From a checkpoint of a small transformer trained on Wikipedia: tied embeddings.
Each number is 500 + 25 x the weight over its row's rms, rounded and kept within 0 to 999. Layers, rows and columns count from 0. Numbers have three digits each. The size before them is the row's rms in percent of the matrix's.

# up: layer 10 MLP up, 768x192, rms 0.105, rows 100-168, columns 96-191
# down: layer 10 MLP down (transposed), 768x192, rms 0.106, rows 100-168, columns 96-191
up100 102:526463535490468481526503534532505543493551509507481487511471502514546517495499491510463498493499434512530486497468526544487529497474544520483494523427491520544527505484518464476472492486480521517499492501516432512550537540545503503481517484463479508518504454485506482485472467504532487461
down100 101:523487476504484454515484505505527519525509544466489483495510541468504513505542508562517516507482485496464479503506497471534498475500479489542472520489524549549517482539495475497509520484537481492473536483502494495487499506497509460471516491528507467491532478539486471506486522501526496500
up101 103:502448515530521454486516510465488480475482478518501485533426568476523542483509462497496484463499477505497535494476524498489526494490498496507479499490511506539489483533515488511501529498517474513510509530523508518531492550466532462484528515489512493479452523545510498498513521479525483495
down101 096:489528527484473505551492474530504489558512466493465536473546519510504473497521477488434504476530523490508463484510544463491501485506492486513510504491510531507547501482458536509470514493488475494527484493511504497459474447494511546532448512515456496518487473459495497527507486538501483501
up102 102:470498464512458467532542522467484510502502485525519469534467525524497498530498478490484493535501501479529498506461484493499558496482511523488505489531499524477500503565520485466499467479485526512504498497494490512498530503521524440534520491481484462512520509485552487512484506539492479538
down102 100:506553510479514510480481538507495500543529461484525501498524541474451497521467477488512481523485530523505514508510488512457521480464492510472525506495465489491538457484508532519503518512516529498489423468518506516461487481520494487485513530515525490514543503474480505525489517530511488537
up103 103:500471498504475472467492511486503527521528514515522508516530561498518498507472490490495489504530484486500488496494506528485548478509522524551483483558460473488497496487484484521521512529509491542481497524550494485466459531463499483470487448495485491547445488465526492481517499500488504488
down103 100:527496494499481577499508539482473505471461459494478503518526503499498503486455547483475525477547487506518501483486499489501478534529478544485528510485495487543513526517529517511484479496555551496500467456527544528499539493506487503502517541536478537463508537464502523472475485451511501540
up104 099:455522499516478494516493500457552487493501510556509473497476509511476466574476496511506508469485475520509474526479491497486464490487504533506516534515486496465461490482497495488522484496514543513514518511523464497499496527508474513526530466470482504552547507514496511484480497554504497513
down104 089:527492466514499521474506460495502522535503513495523515482510503509502470490489478520500451512505498499480520500487552509493529491490508491474530524486501523503542466523493453455488478479509523483547487500493507453463517464515484508459468494488550541491480534501476546530506533547452476534
up105 102:516540520481479495503523456493480504479497495527502507498485520516538540535495496507490509477488484483523494542532520469475489502492504521476488491462469540495496506505491513547514474476495464536513480515499470482459475568493484479513536479503487501502463464530490551492489506477470513502
down105 101:522447511482513495474536496531521523525491494517526485516493469488521456482490491489525480536499465547492523524539533471517525474510514471538505469436533466539509501479517501488483476516507490513501498543463500514531481450495495499527474485472506511454499536509455533506490503495507484475
up106 104:569514522529523483514504522501505529533524480498534483474538497508471491527532477480500489511506469465517516539508510478488498512485503515505459486510511525546476480524527515509477489500498497529467515501514473535488481479468488466449491434473482521507489496501531562484494520484533494546
down106 106:521528482473492547524554499504556476498535486472469504536507547522504517496500529484522496487460492490489517536509516467478456517455501518451493475496505476493521498521466515497495474494500460488485539462517510485486529481548485481507512524472475490523544516535492521536492457496514544505
up107 101:539517515476473526485453467466489506500512501527526530493487504490492490501477470484499492524552515512495469582440507497477529517497485508505472496478490470507534523483527554454508517469513536524475443479501488544514504506502509443483459504517504533508529524469521480529477488538503519517
down107 107:522479466515470487524495523503505498491513515513500467498530528459513517546531511493479492515441500470458536488503530518497507514486516473532465532496483521556549478481478474508473497487482486503491507490503542508488506512524463514492506467497468461518517474497504535506539498483513481509
up108 094:474507510443462496475486464485522507531485471488499506472450492499507509484499484503483528482565504507483472485496483482470499491456493496470470493522486488523465454509520488498481554439506502529470467495497519511510504522505510455502500508489534525506504505531542478488481549503511512503
down108 088:464481529486463504451527522509535523538471565497519505518550472526503513479478490536534510508500439500542456484503485486495485475518515490488446481508541527499511507524514464480504503466492494542490532475497531500470524494479496525517524511537494497492486552467508478512558523528506461518
up109 096:519470474499484484499509510506568503531508501497529506513417528489541461470514491493505466490554500478458471564469509508479509487492500480514489490477497598536476501498483521502488516526506496523496465535474478502559506524461480533520513451513464498496549512523498505514548498488501517515
down109 094:501524464464496503478513528490512474478490537544471500523525476503473512518529484500546481479495496522505491493525535521571515477485516507535572462504467486500528549525497495502495514569526502485535502485537502496450482502467516495511470464503509503494509485503497425522503473502511481442
up110 134:526522543499497477545497519540528496510492478505526520509532500479512463470506504506524475485471481460465506501489524506546506488481467519464496490493495479438529511487499481490504523505471529525500483491510467493515502531477487490515498471519491498527528533470469519550469506480519500509
down110 144:513477498495513525504489501528480524509479479508512485542472457482532487468492518501536489519507462492486510488526493460491507514503453480497507547506461516482536520454489504487532511508471489514554519487467499514506506492464491494525520508489466475511557480441463525512483504511472489479
up111 097:486479513468498470532490499511570507496497479483522474456509514499474543489503523497501485462497487506496485486539511469455529498512498503528476522498459477516451508507499499513462480519493513524497519587496483493483478560505486476488540441513507489549472491537508531507495480496507534492
down111 105:555512499499553517504486544512498498487490439513476489513511495543511487515486489486513529468488529525493497493479505525543559509488522477476561479523482526457466489455455514466526521520477484480504494511487560465481503537524478476537512513521528522457523485514495485490477522476490507470
up112 103:529499515478452506477539497489501500524494522471528492489497537514499526460472511451509510449535468499478514532481475516498480450511541503491510494506509515473504477474514441529510528466507500524481473504512467539509516467512488471449519526426507543523479495493525526520506502443501498476
down112 104:534503498525516485453492517505528503498498512495449500498533477495457502502479496537498495471500470496491539514510547487515513479487544475466492499522495494516501502481498513497451520502467533551506498488497521472454553528502535550510488536542511541467509523494490466499511501502480512530
up113 097:487500525445441501502513498492492465511505485477539488482457503514499447458533523497529494500496465535513516472483503491439538496497486527481498528425501507518490539536508475506520507466482548520502465502496538491543475508492466528511491500445546538499496501510515509497490529503490527543
down113 097:494515513557534512477490478500522506514496480497512539525470483527529539505493510483525511517485426535494481510505503473478456495502481509485469558483532575503461528476516487524473474500495444489520526495527502487548512467480486502517505504500519517461539523519455543526491503476489486481
up114 105:537468514541500506496497520490531506529514467482524566535495491494489493505520493462445497483508489460515500517477527577516461483464514467513511484529490454503513478494496525483521512533512511537506530478476485496515484532491447468499525430501489491483506488506493492538501475501500508478
down114 106:492482511500520476511502522522484501483502510532497460509502518479513517492483481510488521489495432500499491497478467555473472480490467505520639553494516521502519529467497504498493472560485507508527477480504463526488489475485510486518511482545516523534501492479521502527516484510502459492
up115 100:514506495529464475513496517516507430517515508531515536495518523516507519501479467466510477522484497489519470487529519552548521471505554533505501469516475500499512492547506474491515507502533459547501512541491473490515495491464483468479515455460556512567505494501501525538477479482523475507
down115 102:486570529508456505514505484469499509492523527508523494495559451500526505517445484507496504458472489528503518512449468464519503525517463497455508490498535504503483512547522493514487518509507459502461524487521483505514493468500492522493502520475513500452459513482515473487513532473520506515
up116 099:499505481501469464542499523472511514509485505538533478478483488512476486473513491486481491512523499526484543551483525514470521437513533516485493524431484494511496518520496549477492495468531521501499456466533512546464516498509505522491529469505512543512511517478500522486520544493538524522
down116 100:513482513485461471502506520481481535473514472468499496507485500518544451470533490500507505503500564522539495445460524522538537488459483520535535448548516529514501539453529488497525485497523492477468488505466527495497459461534538511497485508545517517478479504511494532500479498496499518495
up117 102:526522478518522474466510487511538456491484476555481476508482548522530480494480504485520500524490489506518484504511493499499527501479521508502445531473473483449497466453545480471499529473499486537530515478478520503498469503476479540466500512495519525487477450555491548493466495510510496509
down117 098:482490523459499464499521478518515486500498496453531467546497523535516486497502545523446480482497477515516459486525500522485490520514481491500463478488473502558563517510532518507488488489537485518534529504487528497474472479511528522519514509520486469481473550510512537478478520501486538506
up118 091:533509484454486513502501549535522486519491499504497517510469477435474536490501497478508493463541528530499522485506502482508521440537532491494498490511493480511547460504489480515488479507512538506440474477498526464541476504483493506485531493457516476488527490474463466536492513507478510523
down118 090:475492471498481454489504491501517506495480527503517474506502508484515543470450469478520485473463463512509474504506537522515476511473508547473518514502531485479502518498487477500473594484474462503487542517506466528505534519533528518529499507510530476522572508494485510479464482511527473499
up119 100:486473552521495495493527484485522504495533466513506527495545485467542534498478454520489506472486431490538482480474538548522472505501534494522486489510494521484476470543515463492454499509492511514536494505524483538476513502498500480516534479507453523499496450519537514491469513504510507530
down119 100:497501516502518510465508481500512524537503495496481537501482488495475459518514494542480534484506521500491528544465491519515516500531530517497513463541496516533485497491490525530507486511471482480435525492458489501487514451484472512560501464560528472486546510496528547548510462502472508501
up120 105:510479550474492485509492531501508513488498476474507500507514490509516492462521511489500532481566488492524499502513495509521524461508499478495481489528521490519446518506540435500489548488501503459467473505517498484524468497513506502501507509496528493509435517517483534507463500505509503477
down120 111:499480506468460485500520445487531492495486529497539457496515543511510487513507504505492505487438471470485437466503465470501489526451537479517463494500498506500498479501483523485510473527513518467524542535535519494511488520496481489495498507477515459501504503496463513502503510512474489524
up121 097:481468509503505548532501517466487533468537498523481502467498504489461518473526490491476521494551504495506516483477530590535518484505548495500502515525469496539506496511496502418492532503544501489477492504507465522449503495521498501518495496473502484576477499510510490506504521432500493476
down121 094:503468501529510482482499484506509506493496475473508490471491505519513488526496517511477470496513497501519492496502471448479526528497502527457547480470524475439516515502467476457515501471472504504514516518448493443546530476485564486493498519486527478503518524495525492502512518540496466478
up122 094:498478497500486501511512481503543520505547501488542507477542533446460508464486527491494506529528477448466476501480534496483516517564480474493466456523490468495491468519504486503480458481536456506497487536541492511458502533485498452494497511457506472541484489494522524527556494483505512448
down122 091:500496514528536524463513487519462496495466498478561474482504467454508483562529504508524466503527533484500505505495519545510515499421481520532539491534525483463506490488551532508517527538516513514528517499488513472522500500502556496496535523527487516440507553483505498469493484507523492540
up123 101:494480483499508514513478462462506485500551495473516509494448508520490496472541487452498496490546523491467522496516466550521502424519563486522481517518511482488504484528506483495493514497507496494495463500474507521493512495459490502457517471468508518492496489512505562533486490482502527487
down123 109:536493462535515443511442468492543508508469512528490472492502507526497474505512474465503490526450512457512483519494524499497486541504481508480538490520530472496546544504519483477518548518501462466479508501485529503519475515504494497491508452494511439512461501480500485491506573493498499523
up124 095:533463513486527463504546482500503509491503480544526492501501498540552512487481446514498486501491485511512566506502472487469501475507503491508479516478502496515514485520491478479472503461520520472523495467516467555506477494514530489484536483481506518531476479501501528515475476480483492505
down124 094:521478505474467518522514492507522519519522531466497465538450539503528528507517498504476498509495495486488496496499495454495478502499466537465510535475499507519500530469474485516498451493533477474507499543487508484444498478493533494525504462504533497514528516541475538493484479468489491500
up125 099:492440454496506519540504487493509513494501473517481506479489530519527513522520480487480527463491486494491457528523544485489531535529482490490485519504467480525492493514473516528510516498542502493503500541492503491467465500515484465486495459477490497547503492533522524502442488454530516482
down125 099:507472495508510455480467498515538520521488474476512494475465508463499476515505528551532541513475508509529517507511514483492525470491478508512468475467493508450513490471547491508494495552480539483477488473502536520486519507539507502484469464471545521506504498529473484525554520460524514481
up126 101:479467491499456488489503487485522521491504478488461489498507529510499536413513453474502514513506507484554468508470506518459496456493514542488487484487511488511517483453531488461517538482518525514478519531501504492450518494477479514506486510478499462498505534521470510515468532490523491479
down126 100:459493497521510503566490533526464449492465493502462480501459493466540464532540495529502513512513485503512495522511546511521522492484550463493440514462475507552491487501543511529477493478491530506508496466471562505513525453473479556469460479490512507477533483500505443499486507482513499537
up127 104:565557505521484494483518480450486484522502510519530532494493512504495513467500473416511461497520503565497491472483512563477508494525513505488486507521532505497499474513571508480538506506481492498514484525522473516511509473473535507488504437503475485536507505543441506490461473503499476499
down127 100:477521536505489476521514446523506519520503461507545502495518497524466496524490504508506516534537500489564504488479499488489506531490499480481480477501502494438490482507418477484544512553490482505487514516514501505501495491496517487498466484480468517470526555487453502470544546544493484489
up128 096:520493524507481506512489495494503487500530486514483506497463490467473480498493521496533531531528528484496519486464509505442536520497511540450523483509521522459487523534515493469506486477560522510435440540535532505514500517549510490480492510461499529466490500470504482527474522506525519501
down128 098:511491505484534577475484514503515534500509507490534481495500478483509449502466503512501542552485497456491549481556512491510547520506509500503470511500481523490541471491468515516475493502472484484512470498520472497528531489508510552520489500471513484493506492499487473505453517538455521465
up129 100:473443534472481498521511504461498533502502455516505484493528516514507555454508536485506510484511482526546473497486519523529488471522492490506490498499493474526518503542523509493506468494502478468521490514470445555519484508556499500469493474456467496512484499492506482492509522465482482475
down129 095:477548466500454530526488505507533524529526496505516538558534504496481531521481499528489473545492490491469545505513513456496527469552470501469477580525528540502512510486491481473500496489437531517497476523486527494443498504517474529508505491493507486469517532515461549547481530529501481502
up130 098:528497510506469529537492572510542477498528489534510505482513518517480472464483466462485509461515452498501517521460480518525513451537503497466466497517491462476492489505489498502475499505553469477476513531516498489529487520536507507502421466468472482525479509547509478486488511467519519507
down130 092:472485515488493483532481513517478533477508464476527500513510455517511513525507486526486508527519474464513513532523494475526488526524487484505486488516506526513488519505520516497472480527497474518487463476484508425504487519501473528529484505467511507472485531511545499549500541442486515487
up131 105:482509481495473522450538513456518497475497517503530514496476503452480537484488483506513476492575473508564513494471488498506496458527493509466471485514476488498517523482492515483483546489540546486492515515492534520534451482439462513502501456486502535516517501488483502472519577494525505473
down131 104:467532510493501486536491528508497491481484492466463516493514491486514540510524528525543535506481522535491497465507491470488512510528512470479480526426533493488498500521519477497528454474517488500490498488510530534456507474484510523494492510500504518517530505498433455449509501483501500507
up132 100:501514534510522456517537506522509516535526466521498517497480501488504536510447487527477517511508496465494488481503516483534487505488531523493504507466427517445480503491512472512486477514503551560467499501486501489487550516492467434501445501478514489533479445512453488508468489496469525469
down132 102:468488462489519520441466509497501499501502481523520478518526514504503450473503458491503473476515500463480496492489489513474525518490498554529537587499524516504497487480506527514518489507458555508448487478517481554485508507486505541526504452501485472501547458486487496485481517507481471526
up133 103:554491490521502519483541516475560522510507496518521487498529527500478475493485477527511540499500483483515525519491586501479499500488489495459481487500417535506506462469485487500474495506504507525502508507521471497509452487458456493497494483519503507533482497515483497525512516441530499489
down133 105:491519495468474448506494505487461504496512437511515478482538476512466522504487543470505507471482547530518527489527452513496469517485513511510567496520512476469520537565530468450529561550525488488509501535466478534511540474492491505491506491454458516506522498502491498490508477531522462494
up134 095:480507483509527477525505486480509493501487493499548504449504505515511479513475509484554520480504499488500489531493458513511502473514518540488476507448460492420544488508510482527530469512508479502496508502543497534456539497496520483438464460452508532500480508500520521517505530469499519495
down134 099:469492507431518487503521479518530471516519520512506492537525505507533503523508484521529507547466506494525465510549502503515493500469502514549497494547498491488504448524550477534457500456509473500480490511476523514505500496492462541459489484482511462505555473563466480458473536493468474575
up135 112:517497510448504559479523480484514498510551525490503519487450521523550505501517513524527526466555478506522517496511469520474512484493508477516476516494507514518470485535464452473523509478530488501475499469495504512487478504464503521464512455505477529503495487507479493490494555481493495499
down135 121:510487491519528507502467524512459490470461502486520493530498499508496526482471520503505492504498479514514497477460460501553444482502514522463487539496529487497535548550490500506506528513471466460472506437505483512518495465519564471526508501500497451553522507476534498500479498518495487499
up136 095:475473551474505528510534468497528482476552494478499541510518528484511510552492487507482520516530436493510537473459486558523547515509497486508483505469483506468492493480509496471453553496486525454482511533495520522486474510485515499463483472519486539466463502473485491501480534446525502541
down136 089:482475487514537493491418556471498494487485532536505505514482533498515523523481472490528530490481518487503492495512478510433507534484495538531514482515538503492503490493474456468501488492532523553496478457507493525516504543488527458539525483496559496498525487486489504562463499490475469470
up137 094:487455513537487511515523507476500509477515455504501473492506507542525490582513478555482516444513492521541530449461505510545528527488494510467516501506496508467480469510465512493536483539522499503464528519489434531462491493528474453455506462495494473543494474462491485502512479497513509518
down137 090:504513481515565514482462494495462466533528526505510486511497488540539518478505484515498528501512482508483516524473482504475440486516545494498548499467485485516491479494456507513505491467505470456492475446534509502512476510506510495511530500463473529509487503446535521528530505540437466483
up138 099:519480521532470547497448495470522510517553496499489506485465484499511486551493520502513506493507512493552468543505501510476478478490502438510493520479500471493454513450484497530493487516515561474501513496527476504537511518485470457483502447492487524518491463470515539491496498509491501470
down138 095:456546450480514503448543472511508518506497529514503533483514511503444488509503485489486471487500529494498540515514526504500502492536472512492566472464550511475536528543495500490527516509533484482520510498497448521494490436507451517521466498510537469476479517453506522503504494518501476528
up139 102:503505481477490544542511487490504521551531502458496507477486523515474544509527481530493504474535512507485488461513515489490503510508518493523485502466480556517477489504525501486505537462480512486494496519523502539459461516471416478472504460479509532501516495467504500534508528468492494532
down139 102:475452509506532545459478516507523470512508522516497427489531462511483476459533516498520485504507519529498484514476524498499511500518516495495547498525505490448486535488490468481519470530523509468481520512492488472532564463510519570542521485482531468529495488517488510485501516504492516557
up140 094:536495499491489496498493451491501450516493507524523508482516502452529545479516510512481503516494520472481541510453545546518500462533498511523474493526485518487499538510529522459513465485484474532506503522506484501556470526461482478521486481502516508508505491464509510501494479516511504513
down140 095:488523477463542525476494514505461479475512495487499519498501484497535460534520487495485496538506505506505511460435530505511475501503558489503473499477506510551485482485488541510523501486511517503436517480491490496518493520527521496518522516569524500519510530513524490491489496583455465550
up141 096:535471541477451519559465545520509493520518473489498539504502539490507491507504477526480502472498483471484436496508522495486485524437540490474489488506497480496459485511514498490458532515497554534486483539512480462499525535517484455462487518482540512458493476515512478483471450500518542514
down141 094:494497510479501473562541518514460452517500512487504475524540478527466531531515519512514497483486482499511484476534512524556471480481499520486499526539538494468510477513546461474504479472526458469561509483514461505489512483521508471486514483514519460510543484522527490533563510494492487547
up142 101:533501501490480490533506510488494462506485461510499549500453568517522542503497516461511472441539506498499467475452520484478499480494497488490463512477511553478506469523504545493496486510491497521496480433529510538550540510500505460504497443536512484523498484544492503505512540505515531508
down142 109:530528501495497472531472474473531500513500524495503466525468477514536523519493462532496522508505534491500461469527512480501460510512476457443453479498511490501539526474526532507462560446446476512476482500487462448508531483516515515495495488489498512545511566525490507478498505498509541471
up143 095:511532513503480476499509476524508463501500468488515521499500501466507530463499469508530496446523534503510445514525487499528517499520477484496489516496504494477512507511476502528495469502500556536446468522488494505498528535486495473494492517531481512475518516495504475525482468489514530448
down143 084:500545481545521490482478497515539520494550496493501519493534502482476483514509470503530551504493450487468510539488498505503484474464495465510533480473491471470503498481498546481510513526505520522488479468524486500514474452523507515566499532524504492515531479479509465487526509479510522494
up144 108:523492535501471512513516504500485478546481477527549508421488497498536532505481497516504503483518494481520515503484532518546496497516521482484495541478497543482524488524495547521480507498458525535502481503505481468513485534528494476495479522479497503485486455469442501476520526516499496491
down144 100:518517494495492520482506507526493545458490494507514494479521442460523505489495530531522475477534529466511500477511491488558501489506486545496560493544494492511500499529483511524480540473511545473491487494457510487487481494486541532516491509563515502486495489472462516465488511499468497491
up145 105:546475476482460502484499556505486500524519473497505518489460477532481515474508486484497499455504498497497475532436573484531496484504502469460492494484457517516501492460488509517510479494494503541479485513523483492516464527468483503496499519538532532515539494485464531506476532512497514483
down145 113:491506500537507516523482506492510525537509520438514538514471520547479485501480492524521518512484472504523499478523524493497470501517476474512533422493503504500546503506459477509471518516468422529516491514459497489503450523496542503487487525505436468505536518503517526493483515524486460503
up146 106:506474526488457506485522541485491469526511507494524499492502493478484513497537494514526527540496472493489498498448479513471518527477520510517478524469451497484463495512530507456484507472497515482483493493518469529495513553500512461473445458491515546536474444478504475500491500517516509472
down146 108:508481484527482477520483518510484502504503531525494477488469489426510513523498542501487500541483484493548452512491521493518497541504535518533483490482507498540473472505526529487472514455545482508533531461477519513498519514473536534500536490494509434490527530509519466502526537534492489494
up147 098:547478509499494471491572503484503528482499522523527490489471497493475569479477524515499501492533511486528475449498536524517514481518560482532494472557504495486497469541509484486480482488529509486480498487483490521494485528476513505512494492490581485492472506487472521497492499485482520436
down147 104:534462488535499525509492497498511487473495468499464451508532483482521490461531472470514477502486507470496507456470499503510494538473453489558481501537537500528504530492501513506477478489479520485489526534457467502459493470536514496520487494539532500479472441467469482526530517469487548502
up148 105:495493501481445445532514483480518497539524506541539488471474486502475498494503516463516464532502464482526509569452529474475509458474494503480474463499557514474517518515528498454479463509516520528479495494481498511528501472502525466508456492482523519499523509464504480509499529541503510523
down148 112:528518528490531439472483495473508477490518518483522532490460491481515482495463513517490487506514466500497503528486520505475504530483478531498517505482498457525491524507511487483528516542501506497518482516517475514497508504556521514474453500502488487509464528564467525500460462514507498454
up149 103:523488484528496547542575517517529448539502484498502485461494524493498518501512485481499489454514497476496511510451532496488496480461521529496488515450451530486540478507501505476482444521535481469474500485476495498512527497510470488509437479509514485498497451520482502498501528522500531493
down149 095:536487516481476501489488512480479465508501498514471485522528481475532478487502492468477532516513492511478480458534458529539505518530501463541573499596486505479480509459460520521506520521495490503526515498519488487564551478461516462500521524498476505528494504460519518527497510483471492500
up150 097:506529482495523468533517463500507468505516480510507540493486503465496562472494491466483505470521503484528488537491460523505537496534527522508496506513465477502488511526505489540491446490487469502492480524534496509467489517503476509497506438530522524499519506535496487548465489439487503462
down150 094:510501505538463490549460500474510513466468503532528517507470504486507512469543568491477500484453468492464543445488534477502499520488481553503514455481491499513519489501519486492489551490509493493518523492510501511508432479510473486510530537484519526452491520479525473491532565518532478480
up151 096:517504483499497526519487478472543486545496509550515475459469441482460512471525526499455492519491500511532495525476547509513489483527536510444488486466447509517494482519483519461438465528575511494480479509485521504512523489530466527460533473511492514493508517516474512511511513539539545474
down151 093:513500501502508498514484455518481538517538472485495532527500504505509532481516522551515557522479446459461481517514504478567519502500534508516492525506460496469452489534486565520534504501543516503506505490478506524513502500451480527467449513479479513489517488529535491486514434450514492510
up152 100:513440530507518491525506520518489501513541501532512512502491529505526487522525480508480489496512459509480468507432511497474471525472503510509483528469455529506465469481515510469497483500544500477507505512535511587486510521511490492488528508498528491546442486501526541521542516481509499541
down152 103:491508462491510508535482470488509491481460508487503535489494477485463524490504496490508499499532504479503533473511524478507502463517499536527529462564519524472545508477531489472501545527462488484535508456501531516499496485496506479473457541538505515466502501467511460525492468460514497507
up153 101:526497535500497457499479532508520490516491480503528512531545501488510507494482479489447532535524502480494521516509513531482509525484498558464490490492443506521463537503496538554476490483523508564505537456508547520453501486491510492486496483507539516499485489517481482493449476444499522502
down153 098:485521551503451488458526478494479507483537503518495463476480453530534534489460500525499493508514497464547503448507500494544508482524508462520507508520494534518502487548477534491516491528483503501520538518528482485474564543506524474500533544548491515524477533478482477415511500525489486443
up154 106:494469538479486474543529522496505525526520513517509462462423508502553512492537481535526538532503463506489483517510506507493495498497498525513480524494469532476507475478473510488451503484526504488474482550569503554487483506539522525497530510497526496517508464494492514508454527467509492510
down154 101:488512530462471433450523526507483500514478491523520512476527519514475497603488521456531511525536509503485503517516499481500521538532525491490493532467485475480505467500463483514497520461532496495488489513500502490481510541525496526487528481481468506499514489497446526481515466524451483513
up155 099:479482495507506466495524480511546514568536475543529580514534562501530511515514474525492503537513494483483482493484535466522529528470476514447467540523501502502511507508503497480479535516506516528473486530497472495493523495504482438461479506443516496514503468485488486530463491477502561512
down155 103:472474488517514535472508478470446486477530460476526494488511514461488490463534507471483491447506518512518510446530502506471479501513532537527464530499495561524547493500534517540480480455507449509519496530492523499546512507497526550483503489544479473493528490498525521485515515471495495531
up156 110:522472532502437461546516497525492459513499480517545491517499484514483491520463463508508508533506514485482511523476534535483481516471516532464493467468495488463537479523510531448504457496525530544471496511504483505493508518495507493504507493498537530517508508529510486554472497527498509510
down156 114:516534479453547514456494494495511510477481492510526509512508468450523503481527432496519491534483466478490492499526512518504539491447448518492478501486507514514520525533445513513460495492460514481512521519460507472487510508526501477496524497544496537476488440473498518518504508529504518437
up157 093:497495506533509523513455494503536521507541498546482498477458526504497473491487479473529476525517492469544505516524475476489487489553490502482478549515490500511472509522516503538484483511510499565473475516518543506511474526455485483502548438499536511500502531523485522529517556510499520458
down157 092:504494497478500517488510511470502513509471498486491493528507496519432469520516494508490508503472479495458499508526510492488505512471481502526559455470522537489496465479486520462509436515431514455466490461512513533531505506549525494498483474531449530532514463474551483478525479504503455504
up158 101:508520474514505498531459474503491524487519479532490514482486533503455499457489451483478491509489495466508488486508555470434519484504508492503486499490512505569482520493489508482466434489530541479517503517514496498533465489488493502483517493471542518503530461462481529506496556482454489513
down158 097:504502535456487486456533490502509531480496518518543479500488460484565474492505507520513489516505560489492501498485518519541514513477489511508498479504472507459499494524473469511504493502513503562488444518490509484468509476507537529540455489530514511473447488488475488488529500469505499528
up159 091:518488505470479512501477539499483524494508469492502489465511507518527535495484527470450491527532498491477479491497521468486488477541566476464461494490521457474508470505470523517472455449507480523462474487525464525544491499490516504473538496499530514509525502497453511522495538534487512515
down159 091:557511496482496487491479471474446471484502575488475509509495499484509498501551478478480507524498503510466501521514498480506476514476489494478534511524536520487488510500512474533489551473553496476471538483538503471520489515509514522490491496462568468510482490487475481504482501441488494508
up160 103:529479503485510503500475496469545485482555466537520527501498486523522536513496498504496532484550513496529485486505557499489478492497511572487486496478482507504483520491522511472509488524535553495503475488522510543501521517498511503491431470478448484516513473495500538484490499481478539535
down160 098:490507480530517525480521469500515520517481507489480490530492463489509485477506515507553514502530475524516551471491479486474477491508464489471521556519476521547512509464480507499479486492509455523467529491511488513502478510425459498495507526503527522503510456498511470531504532511489535495
up161 090:517490504483451509516484479517480485504568470503550526480474507502482515505558538495472529472485520477504485520491528539442545499489514474537506529474465552511477475492510485502510508486498487480463514483491453499496473510475519476465477492512522523486481473505531504469488476469482497490
down161 086:481521515483510466454529504505431569540483506531508475495510524502426512519510512502548530510498561495499533465532479499489481484506512503511596479514499470510488509509523471487491508488468546499489512503519518511500512497463507505443504501479482508556499544494495508515502492517487459492
up162 097:513477473515526481510481548490516528531482490511478483540484537508501497476528469462480526500529498483546484455502491517483526507496497533483472537509537526500471468470507498532494489530536555548469491477518502522483503508508536452484521513481484498459521470487462539527442530498479497505
down162 101:527496489508532502479482478508507505481497533499495529472501517499477495493514572483511474506479475470517508524485563486503525484466499458533539527506533532523512496488481455502526497526499512469494480478513550540531480490464486533479512540489494531494471464485474512494535528499458503494
up163 117:502492514481511488519509496472514530556516509532488518498515526470477486486503437485530524540525500465506492535519523479515517496471498514481489490525435510506490523496507479479532501500554522519465473473509524484478491505530521442496463469503511506540484460509485514515442479473567517448
down163 141:497461479542521446492497522500470502514486498474526495529470491485519516513541495518544528545510532489507531472480509533514472506478499469485489493501513529503473520491527510543511484522554514466443558516480514470500509494493510494498495506527466464521514503495536537473480530500490453494
up164 097:484487478527542465473507514481511474525502474526499490529460488483529475540546468500541459548512485477509473500501522504500524522510480501544459488464486516472504514533546498507507517491529489483494469518490500501494491545550478487480507483441538492513492502520532494515476464524476503522
down164 093:531468519494504473492508478511498535504467505508549549497508487468544524482512533533526516495520517504510509528438485469439485475499477524512508489500514490489430523485502498488439543542521516489519484451488469507506523495516539506515473514537500474477534523489485482505523504483455501467
up165 098:538451540526477498449489524485499465511530522473512543513513505492454500484500464496503516514536484479467498498482505498495503471497493464478461512498501507487483494522507495470511480502533507482485494508504509497483533498507518489467499449522487492509528513580500508489477497484490518512
down165 108:436499514527508521533529527510478529493503477513543465472523510497536516424537521511514528463513495523542547466471530495504500482473484489492527476465489511496529535520502513495504462528466496490486512520498490507476496478462475528499500469487514493497503470515516491496472509485476476496
up166 093:528480511522455479482507510514534531507520481513520533504454521469474507531439498502488502498556474507534499499491498493490525462491518477476479501533511510492483516504516485500491469497499487528473495525475483470484472491491529505481559488451495520527510468482475510497501485526504528551
down166 090:493521508486506508485477494526480489487530501504486511492472486497485466536541542534526516477509524508491504505524496497533490525506473491520554516511506437501481489511489462496448507505520477529498508505477533497524465494529481526478489575548453484515532462457480494487548494488499518506
up167 098:514518473450527520505541461474503469492533453524514471487491506545523489494449517514500492491547470513515489502506489521499522511525539521491479529506483485514481522541505488510504520491490527479501467512492492507524485504516524537471538513484488541534492490471492474500488492462503507533
down167 101:494506487527531505494473530487485499524486456500482496538500514477493492517489513492514525502501515528496482480514517484560509482499476544545511508499481523523510505507500494515464498461525541531530525467480507446486490524474539493472534506532474497519537450493510515526483505516484483466
up168 105:547503521484462476513486525502536488464509510515496530508484499456543502495509460529501526505569461468520519462497478502527482452482500457449486509492518522504472485518530479453481491501512498502489452516453505464468525502527492469530495483482489506497511444513452523479518496524483519511
down168 107:489520473512486523515488507500487460492513473523468501540457511499510511509486521512526471525506521447517505481509519484458530537504498487528568543515499523530513447513523487532496484496508496515456468513481490513495486512508452482511497495477525500487524506467466516484522504514474537538